Each number is 500 + 40 x the weight over its row's rms, rounded and kept within 0 to 999. Layers, rows and columns count from 0. Numbers have three digits each. The size before them is the row's rms in percent of the matrix's.

# v: layer 2 attention value, 64x64, rms 0.127, rows 32-63, columns 0-31
# o: layer 2 attention output (transposed), 64x64, rms 0.129, rows 32-63, columns 0-31
# up: layer 2 MLP up, 256x64, rms 0.191, rows 0-51, columns 0-31
# down: layer 2 MLP down (transposed), 256x64, rms 0.147, rows 0-51, columns 0-31
v32 103:552568537559530501507543517512480437437551419481505502457518508506471493526594464558532422458523
o32 102:476528515457466520507406550471500425536579539440500482492463544585468515509495468456528484462515
v33 120:531532495426484487516544439446419465431537427477545570525454587486536499512574507486572470512539
o33 122:481534547486538508468468512496494462541566527385442510482460532552486467452496498453501487472471
v34 097:493498479484481473439579553572556505479514535509527460490537508391444511526464449522460509530511
o34 102:451518440487545470499478560433459524494516542551543479549440557488485506500536440526494526477499
v35 100:510454524388502538465494509554509551485492522532525480521546507559477483455457542453458569493450
o35 099:517538514569427545455565498481536520476487509571538504487478461454557514504522455465499469602508
v36 087:527487535510446406478458459546423500500548477435476468555480506470479482521530478523488522430545
o36 088:443524489476502469438536536451421490495482529455521525488514567598528538516481515524481542484420
v37 119:524476475521472485481570513534432504530484473546493521476477495528516578461511528431516560479502
o37 118:474468493447630514511519469446521545448471475525522492460503516510473559550504439493425551540576
v38 125:509503511468437478517546517478525446423495486434485490408526506450501442488465459547523433464564
o38 127:454531535535395537533501552431491468484442587529473428528415505499488478532458449540513532489483
v39 133:547484481437516470505497559459465567511447444542495454561471535474471460494499516550401550494538
o39 127:559491494477535484558504467450390562552494526527496498479477517495560482592513576500415523545491
v40 101:549491471420568511473508475471473599500450532533467555530449532493533470542487452458470559452484
o40 097:507458497486547485511495477514412509597516510514557481535489495467531493486537544504471514544456
v41 104:484457456424532570474562500496518522462514533531533558448499496468537471502434441507480467494398
o41 102:482500457533425528486501538540526547515482505614478515570444484470500475482474500437555485569517
v42 105:493525527472548487552459510515546495465508514481493509498454419526482477480443452481450516458582
o42 107:512525505545457440539526487518467503533558454554455514519584531526494563566448487535510422481510
v43 106:474449518521473457505509520468508490432512562493497605532458499491524520459560471508506434457563
o43 114:431520512546433493468549540436548485470380512533474483439479501539503540477457498503477564519519
v44 117:504447474540506528532451504516493448512509445473546583468504502545505415503546494546447427496392
o44 109:523519504461409538528529535531556465494496540545420460500456458456539444516506551454531475540486
v45 112:495493486501551446434564495525468537473468486541505565475523498498447498445487487451499556498496
o45 113:492436424541519497469487473499476546516559515586550459472492543506500563510536426464485526579510
v46 100:510520463558486471562438503475537453526481490486510553542490429516497468493461539503446447448528
o46 101:455473563525503543560512487485546510472385502561469450460575412458506496559507520500517492512511
v47 101:535514481471458504520556478530434479514474528467509458495440478527495535525409528446490565503457
o47 099:548498486492595518427537533530464565517546465475526519552562515470490515500475435504534492492513
v48 112:500473488523444530481505545511590451460482572521487492419516463489485475498424491519508535468512
o48 125:466527530503465524535520560432510479462395577551519440540461465434479485529507425556535523488477
v49 108:520488526565506490606478532503477465494454460501492420559475466574486504493502527517504461451464
o49 105:570483518494419482536506464511536554502479485534452493491546514517529510578489519503489536519534
v50 115:505498468490556489491472455496463517515547436519532512592511500533554550514585504482550478555432
o50 127:539500494497558478482490429586532494513583434408455582463535499539503473447507555441491481492517
v51 126:481471461513530450502550564450469431402534474549512471478467511476541483472575491475492537473539
o51 125:484507520502483478560532463520508488531440525481405521417491558561503490503488476527466537532528
v52 109:510512457565505509489497506428531498445504503540502413410521521507440485469501503564494496513607
o52 112:506483495558522541581453425542531508494469521504462511481535478509483492527531470531540471503514
v53 104:506442446465465584566516453467473453490487468517513555550561526528496454458455536546438573494456
o53 103:494524539493595522526511463476524553474480550559481439495486446360519438563553503469476485592505
v54 094:530518599529478519485438432520519627514484420473482512481517453551502504428424525459512507477563
o54 095:502469516540444513485492464466501480488550505477578505503521447552463550549446500465518467529525
v55 111:474478483568489504502562474531525475441561475467464549462488499490473556454520408471527453469523
o55 113:426551500513480487461533508517592495420479506512456545486506530539467535485432492519522533512570
v56 113:481513482416470527477507522498478543515497493500494448500572574477503476524472466516441529552525
o56 107:542553515511594524512488468525414567482581504460476551562451504461512446523503542497506435528475
v57 100:594495440589504492515520520459477505445516423512474415551487464417517472534461526570504554524525
o57 099:471491485469587482597495489425497470524421579483491507458518496520468399589505530526488567418500
v58 093:483536530479552557437511476528522457546577540455506416410526509575455497436541436519541453548498
o58 096:532564516513453501486446490582528474497646462450523541585467554509494503433486451495553437473460
v59 104:513539525508544501529540421525454534526463473493532506521466491563452523520530495482524533515441
o59 110:556467427493532487423423484563491510553616445478537524514563517520508545467526508433530455520496
v60 094:415499532505459465560498488538523448491529510540511587561527497432494594455490498442495569497524
o60 091:477528503500527451431531531458499496500498487440439503453542491506470546473495464505491438493525
v61 105:508473496461505603446539498516508553492549547479478401496501477576472507540496467474512481538537
o61 101:493572532476540492507520478573552470466519467420519638573500494502511489459443492540550469427466
v62 108:513496533390513478528459460513497527478477485520535478550500481488509502489508494467505387496510
o62 107:493492520555418511476518444546466546577549481470444547507508492558513517466438556429506474557517
v63 098:462537538513555440462411468548481545532477478498519476443438518567466483471544510507568569525516
o63 094:517431472502404523486499449487522486529533486486541488486486556557538576455531477538492463530440
up0 068:511515453520520518575440448480587505554488508530467448509539513525534515478495536438527556498495
down0 109:555523437513570490587461463406550492543486464566506456494570539512552522468487548455529513522497
up1 101:541497374487469544454454419482578560508508486512495536494518551517507492461480479440546467576517
down1 096:495434534499485531526512455476546443480532483519618472499488526495449467530558438540521482498546
up2 106:568459466486515505542488515474474433549501506474518472529498489556535519539460520438489509490488
down2 099:532523497485462455543523486488517517548497481471450476447456480522551467542457513569498494536533
up3 108:567475389455541500482527484474508500476519484597527469512520457518521552475486486460500512623477
down3 087:517538470560476463479507550426467510502435493515523491489541463514456503498478529466503496559484
up4 113:539468430472536502561434504494544478582485409481458511483596544538540524442553554427484530530497
down4 114:467586496461434549463511514483606499551540508533437477526509536498512487528475543448495442547473
up5 113:504510474482531509474423476486473526549510456490491501474551556522505556456536610449517559563461
down5 093:510456453557493417520459504571488522483503518508446601504548552507447476482503488539445516468478
up6 101:494509428485510515517474498443542559583380504534487455470485476501565482481485505505474570576533
down6 094:468476572456445547485496519505504452480577510484492501514524582553539405474508515488542502447413
up7 111:501444485465604522553473451443485446489482463500517503530526521527506514533562506441583508504411
down7 115:494549494525483500458530451507429523557530480535440424522508501443492543511554487551474556422426
up8 106:541477475509542459502471464463547505476473534520478420538596497533486541493556465481486535478485
down8 103:471474615494454542425449459507471543506487538562437535454513586514498501527498458460503492504476
up9 091:469511410503534460565473446491571555483496515590496535540529503511475512537548429479501539591513
down9 086:532502477464567521598511523448498570513464500535509496464496527527543442509443462471526475554577
up10 103:520486531433523569543509452405505493469469461508519497520530599527538482543511558500475495472566
down10 114:470557526546457493458532513525501497467531449438443521525543573484450538524530551477520525479524
up11 090:496491424548532510526488473453551548491409530548523493553537509488524413539487545488529541589468
down11 087:484576535477477479522541485530439518486422503531510531518411526467535475452471463496524547506461
up12 105:535441406522547502481494504477469492526519454528498512517526566501533530576537541475516532553527
down12 101:436512503422478480569506540487496493460521528492459490527483498553507438495431473474572507472552
up13 098:488454439591515508482477522503571544533430490553467498458534536518555553452547484493524471557511
down13 093:494566568519496455566509513436513523525400483492487494590464481422543521530499569437513483509453
up14 091:528453538538490528547432464547499558530490505448482487500486546512546497510539542472593482517492
down14 083:447495548505519475508490509471494474431439526530507486532507513478499528601563519516425445479498
up15 096:527551470498617568474469514476495513465453483509494475504506491470484534450457513471524414504460
down15 088:477503513577560560391465454494501485499489442519532445461547518439550500525469557512466502446449
up16 093:523474530525544554559530482469495447495504466559515397489561463542464471559459571486454501504473
down16 113:464572443563581448484607562593525430487522489516508492503547484498474438460448513487488511484493
up17 101:501415507537513480547527502414568499475441445554532435477569458486504490501517495429586502485520
down17 099:528577496453469510504469449492461502541464577538512459484457444513487538537509544512494414523521
up18 104:542524436532586485533516466431516549506468467523499543519488465504544510563469517389458467521484
down18 116:563520475556540539482515479477434501512439489502517476533439555506516479454523586501425499476493
up19 078:502417509548515501517538482475505544465441522480549508432520487537456552536440505488588556496559
down19 090:483460458559460495430496501549478482444498500472527500456514539504541578536468520517499561462569
up20 102:551465477525512471475420474536581509498534447486484469475561515493471473416541536481587484495564
down20 103:483508488514533482519483487451423534513550532421517549532541513433516478514429479529416459503486
up21 101:486471391458574523521494466464512525499495437533522507462500558487507514527534499484564519618485
down21 089:451540409412494490519509591509565525490534556493529593444524505563463489498488532432501484471534
up22 101:518466497495528479530473515484552531601458428514527556460561566577518477493487478496481533486489
down22 093:514489504503546463463492545492553452529492451546473472525436386496524460502576530472439557483517
up23 074:517548513475566482502464475440557514543446562479493449522483486435515554543535572463553515511490
down23 082:487469549561515536536470502433497494490558458546525521565473538491476566531491388536572485435493
up24 110:566401447492539477495496514443531510505485469543467488536490443510522508406558579515493483461500
down24 113:485556440536498493442489511582516494489512493486465486495520560442429506519532454548505457534493
up25 083:518463458569504479512504461399473625489533560485477471491497523463553572477517577491488567571466
down25 083:428571495544457535478508526540521456477511535437408440533433471488461460491436511494489571466499
up26 116:564451408548523482559474440483559472498452455512533527519490467506551525493511552454527493494508
down26 106:549566454481522477496481401567518451511551552451436519489474531419508546465521496469510488472521
up27 085:489465519524546533529458492479522433558447433544547464467504510587587515522448497396522465495498
down27 072:490554502523526474461496551486503434490504460482487498512502478456575553520507540553495496502456
up28 096:578476488544592552481491514421508503487521479438481471449479581492533514546509497472511511515533
down28 094:494468520447536541608512555441528470479413526515516461441497465471508531454547507520475573460458
up29 106:544509467550504484546474530478522480522492457515494420516537499440574538542535543489576564527431
down29 098:491536540433498518477445470443494507470504476514533528518523429508533532526525455530569599470570
up30 086:587531469487479568506476473397467600512476546501510396511450498498482503512485517444525504516456
down30 102:509486503559439495498459491392498511548470532452519413496527550514490521525515487494500503462481
up31 117:551542513581558544528498521426508504507498531498527400450467479506554558554516543477500517561501
down31 122:543465398522561477484478484456525517503436523564545445485515553477477593559485499480545491459550
up32 102:536492515541527586523504463471494492512451470542453502541564475492577581450449544427435494529527
down32 091:370557466437454505534501518470481500475461500546510490481495423500513504506547447504527443473478
up33 095:471501475539535456509487511551515483548526523514520496508561580567472501528453516449490594494516
down33 095:476478544624529527517523451491499446498569530517492430550519432486557457510552508499478484528507
up34 097:587463465468579520596451481450524491529464432487507395535472532481522571523472500514541515552495
down34 093:550484440524589483491487531486452480505449505510563429482544480479526494470496488515532517527486
up35 115:524497422517572552561465487507499491500471499530510587503521510554500476486508482466492472477412
down35 105:497497459516539463515461543511503464442518483412610486481522504531517491503464504524486536527532
up36 075:535457476477495489560415471486571499570510495511429469509514500501574503449519483452539525530458
down36 098:541530461487559510561465474401561497547499463553490456512587543532572496435506513439504505510493
up37 102:545482522450552529542528448463497499493490460641527505476508449585478478461475492479502493499503
down37 122:493510578522515557532579483459501466416543517467585466466501465469463493470591530453506548534450
up38 102:554445462485552482539513503457550479533502410524498527445536570506469482462491550556473517492534
down38 121:575525474437509426437547500420517535575476457519513520423557511535448521509521537506467513461570
up39 109:504453436499522530548529519517487464482489480491515542418508533601554532511486637425545510511493
down39 098:496523497542569514528495530439541483499441491523529516540500538455525489462565471517464455561538
up40 116:553415451502532555545540467503517457457473474515482576436501489605493477456440587497542466495512
down40 105:484524444515520552476520507492465539450479490491521539475524543484571522492445568469489473420439
up41 089:475492402469504493526513491526549489495537507533495511491573528514470545468563557440574544509482
down41 075:494552507560554529530492534545456484517526480428547530502454453417482469518467447522535431561461
up42 105:532501519463538498468485445432528486471484484560520458438534480501588499491485480514467430530498
down42 120:544531468429536518441481465478523463548441472495475424500492563478479554527520450533529444436456
up43 088:466408490461519522533499441425524484464519503590543468509483516531509470447519435464537462493560
down43 089:496524593511485546428532493468497479523499527509533487495466503451494551503574486442492511521465
up44 102:521502458518531454561488487488539591477465507545517552467494508498535569532461558471569492470497
down44 093:495466444550520541439480478542507511457513514437486481506397535489571536520515501515477510512476
up45 080:515556436458548526514490506369512505491491496573559507481505491499557446560501474491537532558487
down45 093:522539539459495548445475474551467543393537474478446535489417538445542494516450527527499530534480
up46 103:614479483473617451544463445422493525519408442547530528555468502544524477458514559471485511501536
down46 105:482556534496556457479502525542475424522486504496473482511443506501523469452507569451457528508525
up47 113:544480498477524475539476500504562513475426485507455563519521503493499522489554542545491401479527
down47 089:512508501499508521455488587519495475503453515456508457474554471371456518477501496548473576516460
up48 107:513478456502503542534471490465534448510530457497516502514629552525564508518507553453546470570444
down48 095:473503573492458521453507503514445477505513554471545497445476464522535514455566421488502578526470
up49 090:512446514497575513496507470435480526541470481547529500572498458527467507382532537497551484469550
down49 104:527457551525507545496545487489467450494516482480537509476562523440478535480510508570466520537482
up50 092:485489460602495535517540491442551471521490531430446449496463528551546475518517480474515511518525
down50 076:507473541430577528491466565489446546389462535611563443565483451461487502519530534570501530505502
up51 107:514443473460544558498463511402510473472512554488530405519543555480521521486496558501504474533499
down51 115:562567524526488504494522394579429517534509566521521534494476503459511502474519524505411514528544